Part of a small language model's weights: untied embeddings.
Each number is 50 + 12 x the weight over the matrix's rms, rounded and kept within 0 to 99. Layers, rows and columns count from 0.

# layer 7 MLP up, 704x256, rms 0.157, rows 270-288, columns 0-127
49 59 38 61 60 75 58 44 39 59 49 29 34 46 34 66 35 35 72 52 59 70 60 37 69 53 34 47 58 47 50 23 51 51 46 68 63 46 57 55 45 49 50 44 44 60 58 48 47 35 58 30 55 44 63 44 43 54 41 60 48 56 42 67 64 34 49 41 47 51 58 62 44 52 46 53 56 32 69 48 41 60 65 38 29 69 37 39 42 39 63 45 45 52 53 38 49 59 40 61 41 33 61 66 38 60 63 46 45 39 75 88 26 53 68 52 49 42 38 58 58 61 45 44 46 33 48 34
56 37 57 61 46 38 59 61 36 51 43 32 38 58 70 48 38 55 48 56 44 48 54 59 45 39 57 52 52 41 49 58 51 55 58 19 33 45 21 49 45 30 40 37 50 75 52 70 50 12 62 58 68 40 62 44 45 32 39 45 53 43 55 60 67 34 65 54 27 18 79 33 29 54 55 62 51 49 67 41 70 46 44 30 54 41 60 56 53 27 33 59 37 41 55 38 49 51 41 55 45 53 59 46 48 42 50 29 57 46 61 45 54 38 58 38 53 47 31 65 43 53 32 42 54 53 52 36
67 35 41 30 30 28 78 40 65 61 66 37 74 64 70 39 42 65 60 52 68 51 49 42 33 41 42 38 54 51 45 67 47 47 56 48 56 44 58 70 50 32 51 64 56 51 39 41 42 60 53 69 63 54 39 45 29 42 40 32 37 48 41 52 60 42 56 59 48 40 55 61 45 58 67 41 57 21 62 38 51 64 49 60 49 36 28 47 42 53 52 38 62 48 75 34 70 53 63 56 47 47 54 36 53 53 67 47 45 72 43 59 70 44 51 52 80 46 41 51 38 54 45 58 54 36 69 29
45 50 42 58 44 61 47 64 51 73 52 49 34 48 64 60 57 51 55 34 68 71 51 58 54 54 50 66 28 32 64 64 57 44 40 49 51 57 54 61 10 48 60 51 77 35 49 61 38 51 25 61 61 41 29 40 56 52 37 69 45 43 61 57 28 36 70 76 50 56 55 55 56 68 68 52 50 36 40 48 55 37 51 51 65 35 68 55 73 55 50 40 40 49 48 48 61 32 59 57 60 55 63 60 30 53 44 57 53 50 36 60 36 52 50 33 49 29 50 72 60 44 48 55 75 52 32 52
38 31 68 43 71 45 56 45 49 38 54 56 43 54 58 57 27 41 42 47 55 33 69 72 52 31 70 43 52 63 49 48 21 56 25 42 43 34 35 54 52 50 46 53 70 52 50 56 32 42 60 59 69 55 44 62 54 48 20 57 62 62 40 45 55 47 46 53 42 61 59 83 32 51 30 25 58 68 66 50 61 48 48 44 71 54 46 47 52 61 57 54 23 53 33 56 41 33 49 42 44 51 59 58 51 44 41 48 45 44 54 59 42 31 68 63 63 52 54 61 51 59 37 64 41 55 44 75
49 60 54 47 38 40 23 34 45 68 62 27 81 35 73 53 60 49 57 36 39 19 36 61 60 51 41 53 72 65 43 50 62 55 30 53 31 40 60 60 45 48 50 68 58 53 47 34 31 70 55 34 55 50 30 50 51 48 57 61 44 51 42 28 37 36 62 77 65 27 30 63 58 55 47 35 53 33 60 50 63 51 33 32 74 17 46 61 65 53 53 50 40 47 52 41 62 50 42 57 42 41 45 33 43 44 45 55 33 62 62 40 36 67 55 65 50 47 68 63 37 55 48 44 48 60 51 54
46 45 40 41 51 54 59 47 62 50 52 41 48 51 39 35 75 42 60 67 56 48 44 98 40 34 35 51 48 60 41 42 94 38 58 55 37 44 43 61 58 47 32 68 42 61 59 62 45 41 54 48 46 46 56 72 67 33 43 52 68 41 38 59 54 52 55 54 44 61 44 41 55 39 61 47 52 50 69 53 55 54 59 56 38 73 42 68 68 52 49 48 57 42 51 54 47 52 66 62 54 29 58 48 53 50 67 69 54 37 39 44 52 30 41 46 46 68 55 65 38 20 72 46 51 38 67 48
52 36 33 38 45 47 56 60 18 27 42 57 61 59 37 53 48 56 56 53 67 46 59 43 62 27 50 69 46 43 35 59 47 46 52 43 55 40 73 69 70 47 57 50 39 57 42 48 47 50 58 60 43 55 69 45 43 23 29 48 75 23 37 32 42 62 64 61 46 59 46 58 68 62 70 60 48 58 63 47 61 37 51 44 40 31 33 61 48 54 34 41 56 54 55 33 63 52 31 33 43 35 35 46 32 76 64 66 59 58 46 43 50 44 43 67 35 50 57 70 34 50 46 48 34 52 65 54
60 39 57 50 42 61 73 59 09 50 49 24 58 58 39 51 44 55 51 64 48 82 35 55 49 41 54 62 34 59 63 54 55 60 50 37 58 67 47 42 55 24 26 68 50 69 42 52 45 48 64 41 29 23 58 60 53 43 36 32 64 43 46 63 36 56 51 38 56 59 47 43 36 36 36 44 43 68 54 59 56 30 45 43 60 48 51 39 61 46 54 30 50 56 42 70 72 62 62 46 62 49 39 45 64 55 35 21 43 43 49 46 37 41 67 40 66 44 49 64 68 64 27 37 38 63 53 53
57 45 37 59 49 53 43 47 79 66 52 37 54 43 51 51 57 58 50 60 32 44 35 54 39 56 30 34 34 50 48 33 41 55 69 54 32 29 55 41 61 45 58 58 42 53 54 56 36 43 25 52 55 44 39 62 54 40 70 45 45 53 54 53 48 42 36 41 55 49 46 74 55 23 67 63 39 42 37 44 56 56 37 24 30 47 26 71 34 54 41 37 45 57 38 45 53 39 37 52 32 29 62 50 68 51 55 49 53 56 74 49 39 56 65 35 48 61 37 58 51 47 49 52 67 52 42 47
57 43 56 52 49 47 61 30 38 53 52 56 73 40 64 55 53 31 56 57 62 42 48 47 39 53 27 57 41 53 36 56 72 59 59 38 27 70 47 44 59 49 62 59 54 38 66 55 50 51 40 37 59 63 39 49 50 52 40 56 45 49 64 38 75 40 55 30 30 39 30 43 47 55 41 39 39 26 38 70 14 28 42 48 37 72 50 55 51 43 43 33 52 60 71 61 49 64 81 49 59 40 58 46 59 62 54 46 42 77 74 45 59 57 45 57 35 75 46 47 47 48 46 65 32 44 52 51
47 36 73 44 39 46 59 32 68 65 51 33 51 79 47 58 45 51 49 64 52 59 48 50 60 44 52 57 34 81 54 38 58 77 49 56 39 50 56 36 62 31 63 64 51 52 41 64 55 43 38 34 56 40 67 42 33 45 66 48 33 41 53 61 54 45 52 50 62 58 56 59 46 64 54 53 42 49 51 59 60 42 39 56 46 44 55 42 44 57 53 61 35 40 46 36 40 63 40 44 35 65 67 41 40 44 63 48 45 35 54 35 43 50 14 57 61 48 46 57 51 83 70 48 67 43 65 47
39 54 45 29 33 48 43 37 32 45 59 55 41 50 60 56 37 40 67 58 56 55 45 37 50 46 48 50 75 52 42 48 53 56 51 37 35 59 56 55 50 70 42 28 58 38 56 41 31 46 31 49 49 46 61 33 52 44 52 33 63 53 67 56 46 28 58 33 52 62 44 54 48 39 53 44 61 64 65 38 60 67 51 35 49 55 58 70 40 38 51 45 66 54 69 55 66 48 45 45 54 47 63 60 41 55 68 58 42 42 46 50 46 62 47 59 52 29 53 32 57 50 58 53 48 55 52 37
50 63 57 61 34 60 66 52 44 62 63 51 36 41 58 37 38 50 40 47 50 49 38 67 36 78 37 54 54 54 64 64 47 44 36 51 51 45 58 48 64 22 28 71 46 22 32 48 57 65 68 46 33 41 56 63 46 61 37 53 64 45 48 58 56 58 44 41 48 50 44 44 57 38 69 55 49 44 33 27 36 63 57 45 35 51 58 48 61 50 58 40 58 43 48 35 48 55 33 66 42 42 56 48 41 33 72 45 63 55 49 44 46 54 64 68 41 57 51 32 45 50 31 77 52 53 45 55
31 57 53 55 34 39 54 44 46 64 44 53 63 52 50 40 55 50 52 54 47 41 60 49 55 46 56 42 52 66 63 25 34 52 52 61 41 63 52 38 43 54 52 59 46 51 39 40 48 65 60 42 52 43 32 43 54 66 60 58 57 47 64 47 41 37 61 32 51 25 76 51 60 58 44 53 52 49 35 24 51 59 50 40 61 52 68 56 40 60 50 66 45 63 62 52 47 27 69 39 48 55 47 45 63 36 57 47 60 52 49 51 59 52 38 30 50 59 53 58 69 60 63 52 39 24 47 61
46 68 41 53 61 50 52 46 49 31 66 39 46 41 30 69 30 44 43 73 80 68 49 52 52 51 58 51 40 24 43 47 47 48 25 49 47 39 58 63 46 45 70 53 57 74 75 57 51 66 82 70 52 42 44 44 48 47 72 49 43 54 30 36 46 43 73 38 76 74 42 70 54 56 72 76 58 50 29 66 44 53 38 57 60 47 48 55 55 38 44 52 59 29 56 44 87 31 65 69 61 55 44 57 35 71 26 42 64 43 33 45 43 62 63 37 41 46 61 31 44 47 50 48 57 34 62 41
48 54 38 60 52 63 21 34 61 62 42 50 43 80 47 41 58 62 60 35 50 35 49 51 56 62 55 51 56 66 48 51 61 41 29 29 48 45 53 66 43 45 44 44 70 23 32 61 48 48 53 39 47 59 37 40 56 55 48 52 72 44 71 47 36 53 51 50 45 50 40 46 18 60 30 65 53 49 69 64 55 42 48 60 75 40 36 67 46 69 50 48 40 52 54 54 32 35 37 70 48 41 70 49 63 41 66 34 47 53 60 45 62 51 52 62 37 62 27 51 28 55 51 54 49 45 41 67
45 37 59 37 55 52 36 55 34 52 59 45 35 27 47 76 58 36 32 55 29 34 40 59 63 67 52 57 50 53 32 53 32 37 58 38 45 46 19 46 55 61 54 46 39 52 50 58 62 49 56 57 41 53 41 57 54 29 61 61 38 46 33 26 61 65 59 57 57 37 78 38 51 52 63 38 52 67 31 40 49 62 59 46 40 66 48 47 39 62 35 38 54 41 42 30 60 34 49 65 37 39 43 38 65 71 53 30 55 48 57 37 56 60 40 57 55 73 47 63 43 52 31 51 49 26 52 63
59 54 38 32 66 70 26 26 31 49 43 42 68 25 37 69 56 66 48 71 59 45 58 54 45 45 77 51 52 55 66 63 46 77 64 51 51 46 40 30 57 38 44 62 43 54 44 50 54 29 63 63 33 58 37 16 51 55 53 41 49 42 62 56 52 43 47 59 66 35 38 43 59 61 58 57 32 18 49 69 56 51 51 39 50 66 64 33 47 28 29 37 37 50 60 62 36 68 42 45 45 32 55 50 50 50 37 24 31 49 65 38 68 43 53 64 36 51 25 50 62 51 55 44 53 42 56 68
# layer 7 MLP down (transposed), 704x256, rms 0.15, rows 270-287, columns 0-127
66 66 63 29 60 48 60 42 46 57 25 37 41 42 30 64 49 37 54 58 58 42 39 57 38 48 57 44 57 48 56 39 57 59 38 47 59 45 44 49 45 46 50 34 48 50 48 57 55 52 61 54 48 34 51 57 33 48 52 37 41 64 29 40 44 30 66 45 42 51 31 59 43 65 14 29 53 27 55 65 55 67 32 55 71 50 70 42 54 55 50 80 42 39 39 48 51 71 62 57 42 32 40 56 55 54 48 45 47 63 62 32 62 24 47 51 63 51 56 58 51 50 56 23 42 57 45 54
52 32 60 55 55 60 80 53 68 52 68 55 55 60 19 65 30 39 43 51 62 34 31 57 77 54 44 55 57 45 50 42 49 54 58 47 34 52 52 59 28 57 28 58 62 58 62 74 58 44 65 50 61 56 48 43 58 34 43 50 59 54 57 21 59 57 49 41 29 34 41 53 57 52 45 65 53 44 44 39 46 48 62 38 49 64 50 34 47 44 44 67 60 48 45 42 34 50 72 46 37 44 59 56 50 34 34 51 56 60 67 50 39 49 67 43 53 70 55 63 34 39 41 42 41 61 36 64
65 59 58 57 61 30 51 38 60 26 49 40 60 76 31 61 35 61 44 47 54 44 63 65 55 45 46 53 44 53 40 58 45 41 53 53 57 51 55 45 47 65 63 61 53 51 48 56 53 37 39 57 46 50 56 25 44 60 84 53 48 57 58 48 30 59 39 57 44 52 62 44 42 65 62 40 43 43 57 58 48 35 27 42 49 37 71 49 56 58 57 46 14 61 50 68 51 39 61 68 37 46 65 35 41 50 47 49 63 33 57 42 62 50 56 64 53 56 63 50 43 45 33 30 55 52 57 45
44 62 28 51 41 67 48 62 50 45 52 56 54 45 51 55 51 35 41 44 44 60 42 50 40 46 28 32 55 27 48 50 45 75 47 35 54 64 42 52 49 49 42 28 31 60 70 53 66 57 63 48 55 41 50 57 49 72 43 49 42 87 74 55 59 60 59 42 25 44 57 69 57 53 23 45 56 41 66 58 46 29 47 46 45 67 49 63 55 65 66 35 44 61 60 54 10 60 37 48 42 35 37 66 49 74 41 62 61 35 49 54 68 36 40 60 40 54 47 40 54 67 41 40 32 42 47 49
27 49 21 26 34 43 34 58 51 51 54 62 58 59 56 36 35 47 59 69 39 75 65 43 68 50 43 56 47 75 44 30 56 51 51 38 39 61 53 34 43 54 68 54 41 65 62 39 35 30 54 62 40 66 39 58 45 54 32 70 72 44 47 59 67 56 53 64 68 23 70 50 56 57 24 61 58 37 35 36 33 28 41 38 41 30 38 42 41 50 56 59 77 51 65 64 39 52 52 46 51 49 64 76 61 52 64 49 43 65 47 54 53 58 61 62 48 38 54 45 45 61 46 53 45 26 58 57
34 35 44 61 29 56 36 41 61 66 63 70 56 41 48 49 34 52 48 64 44 48 47 46 58 49 48 42 61 55 54 48 34 60 27 34 69 58 19 41 47 29 46 90 68 70 44 55 50 35 62 48 50 53 35 52 43 57 50 64 53 23 52 54 46 57 47 41 42 73 50 60 55 40 54 46 45 35 41 46 56 65 58 61 46 52 52 48 55 35 47 42 70 65 67 73 59 44 51 39 65 47 41 66 71 37 54 47 65 42 66 40 80 34 37 66 45 45 46 53 46 22 46 51 55 43 54 71
43 49 63 59 58 49 53 64 58 49 45 60 55 42 50 82 55 35 61 34 61 70 54 45 61 50 58 37 41 48 73 54 40 47 76 32 60 42 49 53 46 71 60 63 62 61 56 44 36 64 46 45 58 71 42 23 44 45 55 51 30 48 47 54 46 47 42 63 45 64 38 48 68 53 44 41 42 58 61 45 41 57 49 30 47 47 51 84 60 57 62 66 45 46 23 25 49 65 56 44 37 73 67 22 37 36 45 39 40 51 71 56 54 47 85 54 49 56 53 57 47 34 46 27 41 58 54 52
51 36 62 60 29 70 38 41 51 49 46 54 55 56 44 56 32 63 64 38 56 44 46 22 55 55 45 27 49 32 64 51 53 61 40 61 73 38 52 63 47 57 42 34 61 75 66 50 43 51 60 29 34 59 51 37 39 49 47 47 47 54 57 38 48 40 53 49 47 51 50 50 52 66 28 43 38 35 58 56 50 43 59 36 45 39 49 51 36 65 52 46 56 26 40 23 63 40 80 62 48 50 51 43 54 52 63 56 43 46 48 51 50 35 48 47 38 58 48 42 77 61 45 51 51 49 53 48
47 54 65 61 55 64 50 54 52 52 50 68 63 50 63 55 55 44 54 57 36 41 50 56 41 60 33 48 69 65 50 41 37 64 50 51 57 61 63 48 46 64 52 24 57 37 63 41 39 65 69 50 48 59 46 56 18 46 42 43 56 34 43 41 45 40 45 58 39 56 52 38 57 58 96 37 66 61 46 61 45 40 35 44 52 30 47 50 33 51 55 48 59 29 48 50 63 36 30 53 32 63 53 49 69 53 49 67 54 53 54 45 52 52 36 59 66 35 37 57 47 58 44 59 23 61 67 48
55 52 57 50 44 36 28 38 41 53 49 41 46 53 64 65 48 55 55 60 39 48 47 65 19 57 37 48 53 43 55 44 45 44 43 53 53 40 57 38 33 48 40 49 57 50 74 37 52 45 48 61 45 59 33 37 47 43 47 51 47 50 48 26 39 47 67 52 48 55 36 42 56 50 99 38 40 45 44 60 60 38 28 36 42 71 49 44 47 57 47 55 55 33 46 35 54 60 46 47 23 44 50 39 49 47 44 74 52 47 51 65 30 55 54 42 46 50 59 56 40 55 64 49 46 48 69 43
44 41 56 69 26 50 47 56 50 48 47 39 46 50 29 43 38 63 42 48 63 45 54 56 47 37 42 25 60 46 40 58 58 40 48 43 75 58 56 44 48 50 31 65 54 55 58 56 43 60 45 66 36 56 60 56 39 48 39 56 34 79 61 51 59 40 63 69 55 47 47 60 38 58 59 60 43 59 48 46 42 60 41 60 50 36 53 30 50 51 65 62 45 42 48 65 48 68 64 57 44 52 41 49 48 52 38 41 35 41 65 26 41 53 51 58 67 65 44 67 30 65 70 46 45 46 29 64
72 48 45 54 55 52 51 52 51 54 48 41 47 53 67 67 43 60 53 65 35 60 40 57 61 42 45 45 42 36 50 42 50 52 57 58 45 45 59 64 47 52 55 55 49 63 44 45 56 49 43 47 42 68 76 39 34 48 75 40 43 47 51 56 62 59 45 44 60 30 38 54 48 41 44 55 37 47 58 42 57 57 53 45 56 39 28 47 48 55 54 52 61 60 87 44 61 52 55 51 63 42 38 37 52 42 40 44 52 37 52 45 39 69 55 65 42 59 31 51 45 58 52 63 57 52 49 37
67 41 42 55 57 62 57 58 56 46 69 56 49 50 47 55 54 54 43 47 58 58 55 58 59 53 41 44 36 37 43 49 44 50 36 60 59 49 51 48 56 52 64 47 51 21 78 53 48 61 60 66 44 44 50 52 51 44 51 61 55 48 35 57 60 57 46 57 66 29 39 47 49 48 77 58 58 45 58 51 41 44 52 60 39 54 53 51 62 57 58 41 64 48 52 67 53 57 72 56 46 54 50 44 43 39 51 44 51 50 52 43 41 54 62 51 58 48 60 63 51 30 58 53 44 43 48 58
49 38 36 47 46 27 44 34 53 46 45 43 46 31 50 58 46 30 42 56 51 55 49 63 41 61 47 54 57 41 57 62 39 36 42 39 51 49 53 45 52 55 63 38 60 46 42 56 57 62 35 64 44 65 55 58 56 44 49 75 64 40 28 21 61 56 47 65 61 48 41 53 46 33 20 51 55 34 76 35 37 56 85 55 54 27 54 51 62 52 66 34 31 29 46 55 54 53 44 52 63 54 41 41 56 56 54 47 48 71 44 49 61 67 48 62 70 50 50 36 49 29 51 33 63 41 32 54
25 63 49 27 54 54 56 56 40 40 53 52 52 49 42 54 47 62 60 50 50 57 43 61 57 50 38 29 37 51 46 58 66 56 52 53 67 41 56 45 53 57 55 50 67 71 76 41 56 43 49 50 47 48 54 49 46 33 38 28 38 38 44 39 45 51 50 58 31 65 41 38 35 65 27 33 52 45 60 52 46 38 66 58 41 69 25 54 42 38 68 50 53 49 36 46 46 44 42 51 51 59 52 48 41 66 62 63 42 61 56 67 61 40 44 55 47 39 58 53 46 48 61 58 40 44 41 45
53 43 36 79 52 45 28 18 38 53 53 53 53 51 41 35 59 36 55 62 48 84 44 43 14 56 47 65 43 72 76 77 40 59 57 51 59 69 63 44 52 49 42 22 36 39 47 35 59 53 53 48 65 43 64 53 66 37 59 66 37 54 64 54 54 37 44 62 68 54 39 69 30 57 20 51 66 28 58 57 43 33 35 53 41 43 44 53 57 46 49 40 62 58 44 32 48 61 21 40 52 31 57 46 67 56 43 48 63 53 50 70 53 60 45 70 60 47 33 75 58 60 47 52 63 47 37 52
42 66 41 52 40 58 55 52 89 51 48 37 68 63 44 38 61 55 67 53 44 43 60 50 56 67 71 37 62 59 64 53 64 16 24 24 75 49 61 74 57 53 41 60 75 49 42 35 34 36 49 47 59 57 55 33 39 72 58 91 47 56 49 56 42 27 41 36 55 52 67 64 64 54 68 50 58 43 65 75 46 45 64 58 37 54 31 64 63 62 44 40 55 57 52 31 49 52 48 60 53 45 72 40 55 44 49 52 50 52 54 44 50 42 49 64 80 54 37 39 41 78 82 53 64 50 52 56
53 59 66 29 41 48 49 42 64 47 46 69 48 68 35 30 48 23 43 49 53 37 59 46 31 78 64 61 40 19 67 51 37 31 36 61 38 54 44 54 46 50 47 51 30 64 74 62 79 51 47 31 49 45 38 32 61 22 51 57 61 50 38 53 56 53 68 52 46 46 64 62 63 45 58 47 55 56 47 64 44 44 40 44 58 38 74 38 22 50 55 61 57 67 32 57 45 50 45 39 55 46 38 53 51 54 40 62 52 52 41 63 55 51 55 43 43 70 44 50 41 44 46 44 42 29 50 44
# layer 7 MLP gate, 704x256, rms 0.151, rows 271-288, columns 0-127
59 47 30 43 52 47 51 23 60 43 56 32 49 61 54 57 41 32 51 78 68 55 41 54 33 51 44 34 30 58 50 41 73 45 67 58 60 33 46 54 61 68 47 58 56 41 13 59 67 40 64 43 54 51 16 46 38 56 71 52 56 63 74 60 44 49 54 49 51 69 53 44 63 36 42 57 72 52 55 18 53 62 39 67 48 64 67 36 65 49 43 44 73 54 41 48 44 49 42 48 43 53 53 38 51 50 45 28 59 51 48 37 30 60 46 50 68 45 55 75 60 57 43 31 48 51 50 47
47 67 47 47 43 53 50 46 71 73 56 61 57 50 80 43 42 56 66 46 50 41 57 57 50 61 38 49 65 36 54 64 32 48 40 32 40 62 56 63 44 52 71 43 41 66 36 75 34 35 57 50 67 52 55 42 59 55 52 45 39 63 38 50 46 36 54 55 40 55 56 49 62 65 62 45 68 15 47 57 45 47 48 52 45 35 54 40 49 57 51 61 38 44 53 43 63 60 47 54 33 67 59 46 38 49 64 47 45 30 62 49 63 33 48 36 34 29 62 58 44 52 48 35 53 82 41 61
51 36 48 56 67 64 50 39 51 63 45 55 52 63 58 48 55 59 44 39 63 60 39 50 49 42 63 40 27 55 59 48 29 55 52 53 33 50 48 54 47 46 29 63 27 48 60 62 49 50 32 30 56 51 73 53 30 56 50 35 65 35 67 69 47 14 53 44 65 61 59 62 34 57 48 50 75 39 74 42 52 34 38 34 49 62 51 47 47 68 52 77 39 32 55 56 71 60 31 40 40 58 48 59 84 41 39 63 38 46 48 66 38 61 67 49 45 68 60 26 63 29 56 79 52 54 37 72
43 56 36 38 52 50 47 40 45 65 50 57 39 64 40 30 53 52 65 52 63 42 66 35 35 49 56 56 57 56 35 41 47 57 70 54 48 43 71 73 33 65 26 52 43 37 31 46 59 48 36 36 63 40 47 58 61 56 51 41 49 62 57 43 38 50 45 47 60 24 48 36 37 38 68 44 42 16 61 66 63 40 62 41 29 58 72 33 67 62 68 51 47 38 63 56 44 36 54 65 48 57 29 37 53 43 47 44 45 51 33 50 38 39 50 41 60 46 36 57 53 52 69 42 47 38 60 51
65 67 37 45 47 29 64 48 38 57 63 53 60 60 53 59 46 64 35 64 60 60 42 58 74 45 44 49 27 50 34 47 28 35 41 44 47 40 43 52 42 59 64 35 55 54 44 42 45 52 41 34 51 50 56 57 46 39 55 44 82 57 60 42 53 59 32 49 60 60 45 43 56 39 55 49 58 73 44 48 30 33 38 31 63 56 44 62 50 53 64 56 52 45 52 53 65 72 27 38 44 48 41 47 75 58 45 63 24 50 52 56 32 56 47 40 32 43 39 63 55 54 48 51 46 46 41 49
39 55 26 76 40 42 29 39 54 43 50 55 35 54 55 58 44 61 60 47 56 53 45 44 24 58 62 56 72 58 47 75 42 47 54 54 62 57 57 39 37 33 52 61 40 49 52 44 40 47 34 63 56 37 40 24 54 16 40 49 51 61 34 60 45 56 56 48 57 40 43 54 68 40 47 47 43 55 63 57 41 36 71 54 60 53 63 65 55 38 53 61 45 43 31 38 33 37 22 46 55 53 42 57 42 45 44 36 39 52 55 59 38 58 44 62 52 58 22 55 48 67 46 38 40 29 56 55
65 65 45 42 42 53 43 30 28 49 48 53 54 60 56 53 50 56 47 39 41 48 41 44 42 43 38 49 50 52 22 56 55 69 44 68 58 46 64 58 48 57 56 39 48 54 69 28 47 48 53 60 49 56 57 54 48 38 65 48 58 48 42 36 69 63 42 58 59 46 66 49 72 20 37 46 54 58 74 58 44 43 60 62 52 27 40 75 48 41 48 60 46 73 65 56 67 50 35 28 65 38 62 37 46 43 24 49 32 51 53 36 37 56 45 53 49 21 50 40 57 58 27 51 47 32 73 81
73 60 73 57 40 70 22 48 52 54 59 58 56 26 36 67 35 39 42 36 31 52 43 42 59 33 39 37 51 24 49 56 41 46 51 67 36 47 43 48 43 60 35 50 74 50 43 48 59 35 40 30 56 47 49 36 36 65 28 54 52 68 29 56 46 73 64 70 57 45 50 43 51 32 34 51 65 57 43 66 48 27 61 45 41 60 27 59 31 50 38 50 37 51 57 26 66 60 46 38 66 58 54 60 48 43 51 55 31 64 42 62 48 50 47 29 47 45 68 57 53 38 59 53 49 52 33 69
68 32 85 62 54 28 45 57 44 45 42 42 61 62 57 51 51 63 42 39 60 44 60 55 60 51 46 60 40 66 61 49 40 64 26 60 47 60 53 80 53 65 45 64 27 36 63 43 51 66 57 38 48 51 48 37 51 62 31 48 24 44 65 59 38 37 44 57 63 56 39 46 62 71 69 53 56 23 46 60 67 48 57 57 72 69 44 47 26 49 55 62 51 69 49 57 43 44 61 47 62 67 58 61 78 50 42 34 51 50 40 46 46 47 27 33 28 36 29 46 75 53 57 66 43 53 40 52
56 36 39 26 54 34 48 67 42 33 41 52 62 39 66 41 44 38 61 63 55 54 38 61 45 29 55 35 78 52 65 48 45 48 57 38 63 59 53 46 48 53 38 30 35 47 52 73 26 38 67 77 51 61 44 46 66 61 47 17 57 50 60 67 77 68 30 50 62 56 54 55 43 46 28 43 58 70 53 60 60 55 39 53 52 22 44 49 57 24 48 53 36 46 54 31 54 43 43 73 45 26 54 43 64 74 74 67 51 53 30 61 54 46 52 41 41 48 57 27 58 53 56 53 59 57 39 40
51 58 35 38 57 38 67 61 77 80 54 63 44 39 45 60 52 60 51 55 53 39 29 60 62 39 46 43 43 49 46 42 63 39 42 41 55 63 24 34 46 68 48 56 41 30 43 46 39 67 54 21 42 48 69 60 55 44 58 41 53 35 46 50 81 59 48 49 56 55 54 52 64 51 70 60 62 48 78 70 63 40 62 56 64 31 61 41 42 24 41 44 48 56 48 34 54 54 60 45 51 47 54 40 45 50 54 48 64 48 44 62 42 43 37 33 53 45 49 59 45 52 63 56 52 29 39 46
50 41 48 38 41 51 33 27 48 63 63 33 40 53 63 48 39 53 66 49 47 50 48 45 81 58 53 55 49 29 43 49 58 42 54 69 49 50 54 90 52 63 38 65 45 41 39 38 54 55 49 40 63 48 58 52 30 46 69 51 45 48 46 47 37 43 60 63 46 54 37 78 44 40 38 35 63 47 44 46 56 41 57 61 52 79 47 41 46 41 67 38 51 45 49 87 39 41 42 48 55 55 43 53 44 62 52 44 47 62 56 24 44 40 38 47 60 53 40 70 38 51 47 67 61 63 44 48
60 47 55 48 72 62 45 68 36 49 53 46 62 38 70 52 56 36 49 63 49 51 47 38 72 75 58 47 43 56 50 48 49 62 28 56 52 59 43 52 50 56 74 53 34 36 70 35 46 40 58 62 50 46 59 58 49 43 59 53 54 54 24 31 72 42 60 34 64 37 49 41 41 40 55 59 55 46 72 47 51 51 43 46 65 64 40 47 48 62 52 51 61 53 47 63 48 57 52 43 66 57 58 36 43 53 25 38 63 41 40 61 49 71 54 48 55 57 37 39 42 46 34 44 48 45 68 37
54 44 36 58 39 64 34 62 42 64 57 50 67 65 47 40 46 68 64 49 51 43 48 59 42 67 36 60 46 56 56 36 43 50 46 68 44 40 54 48 54 35 47 42 29 54 37 58 65 40 35 35 65 53 31 59 57 57 43 47 39 45 25 55 42 35 51 31 59 40 59 53 68 52 60 53 36 38 42 45 43 40 53 49 50 57 69 47 52 69 58 77 52 22 60 57 42 40 54 39 52 50 53 66 50 37 41 42 75 58 61 61 45 52 54 33 51 51 46 44 44 46 64 32 37 49 40 43
36 77 46 52 59 51 47 42 42 53 47 44 64 50 59 73 18 46 52 52 44 51 23 65 75 33 60 63 54 65 40 59 50 54 45 48 31 45 51 55 87 47 53 60 67 36 48 53 69 48 63 43 35 47 36 57 61 69 52 62 56 50 55 60 75 59 64 39 44 49 48 50 56 35 68 39 66 26 37 50 56 29 61 29 55 73 58 58 66 42 52 60 47 70 55 27 60 77 55 40 33 28 42 48 54 67 51 59 35 63 54 52 38 70 35 35 45 51 62 72 52 53 57 20 47 41 59 57
70 39 46 51 36 48 52 41 60 64 66 20 59 36 49 29 51 43 72 39 46 57 44 57 41 65 33 60 48 38 28 59 47 72 50 55 43 39 44 62 59 40 38 55 43 59 38 50 54 31 75 46 55 43 39 61 63 68 32 50 70 54 56 62 62 60 66 28 27 31 54 47 58 65 41 38 40 51 28 64 45 57 52 53 41 54 58 48 55 46 60 62 51 86 44 52 45 76 47 42 62 63 72 41 66 55 59 71 60 67 59 59 37 31 82 46 49 40 41 54 68 37 58 38 66 56 31 37
49 42 49 70 61 59 45 45 49 43 40 52 49 44 58 38 48 34 49 56 57 59 64 44 46 62 51 52 50 52 54 51 43 66 77 50 42 44 57 57 48 18 62 56 76 43 33 42 37 53 42 40 61 41 43 54 35 39 54 45 75 54 57 38 37 34 55 63 49 39 43 49 47 40 57 40 44 44 59 39 56 36 72 46 54 48 65 51 61 38 54 53 43 54 59 60 73 60 87 47 26 37 62 36 27 41 39 50 35 47 50 43 30 58 55 51 53 44 66 69 53 48 65 45 39 56 56 65
51 46 58 53 67 48 23 40 59 55 70 55 50 32 63 51 53 52 60 31 59 37 62 33 72 50 45 35 46 46 43 61 73 51 51 59 75 32 61 50 47 40 40 46 62 54 52 75 57 50 56 40 44 82 38 57 52 52 68 57 47 40 79 33 67 50 56 72 55 29 47 40 39 29 74 90 44 32 36 48 63 35 49 60 52 71 49 60 69 33 60 52 41 49 36 47 76 48 38 35 66 30 51 51 38 52 41 66 32 54 52 45 42 32 55 30 51 63 28 55 50 13 47 55 70 43 73 25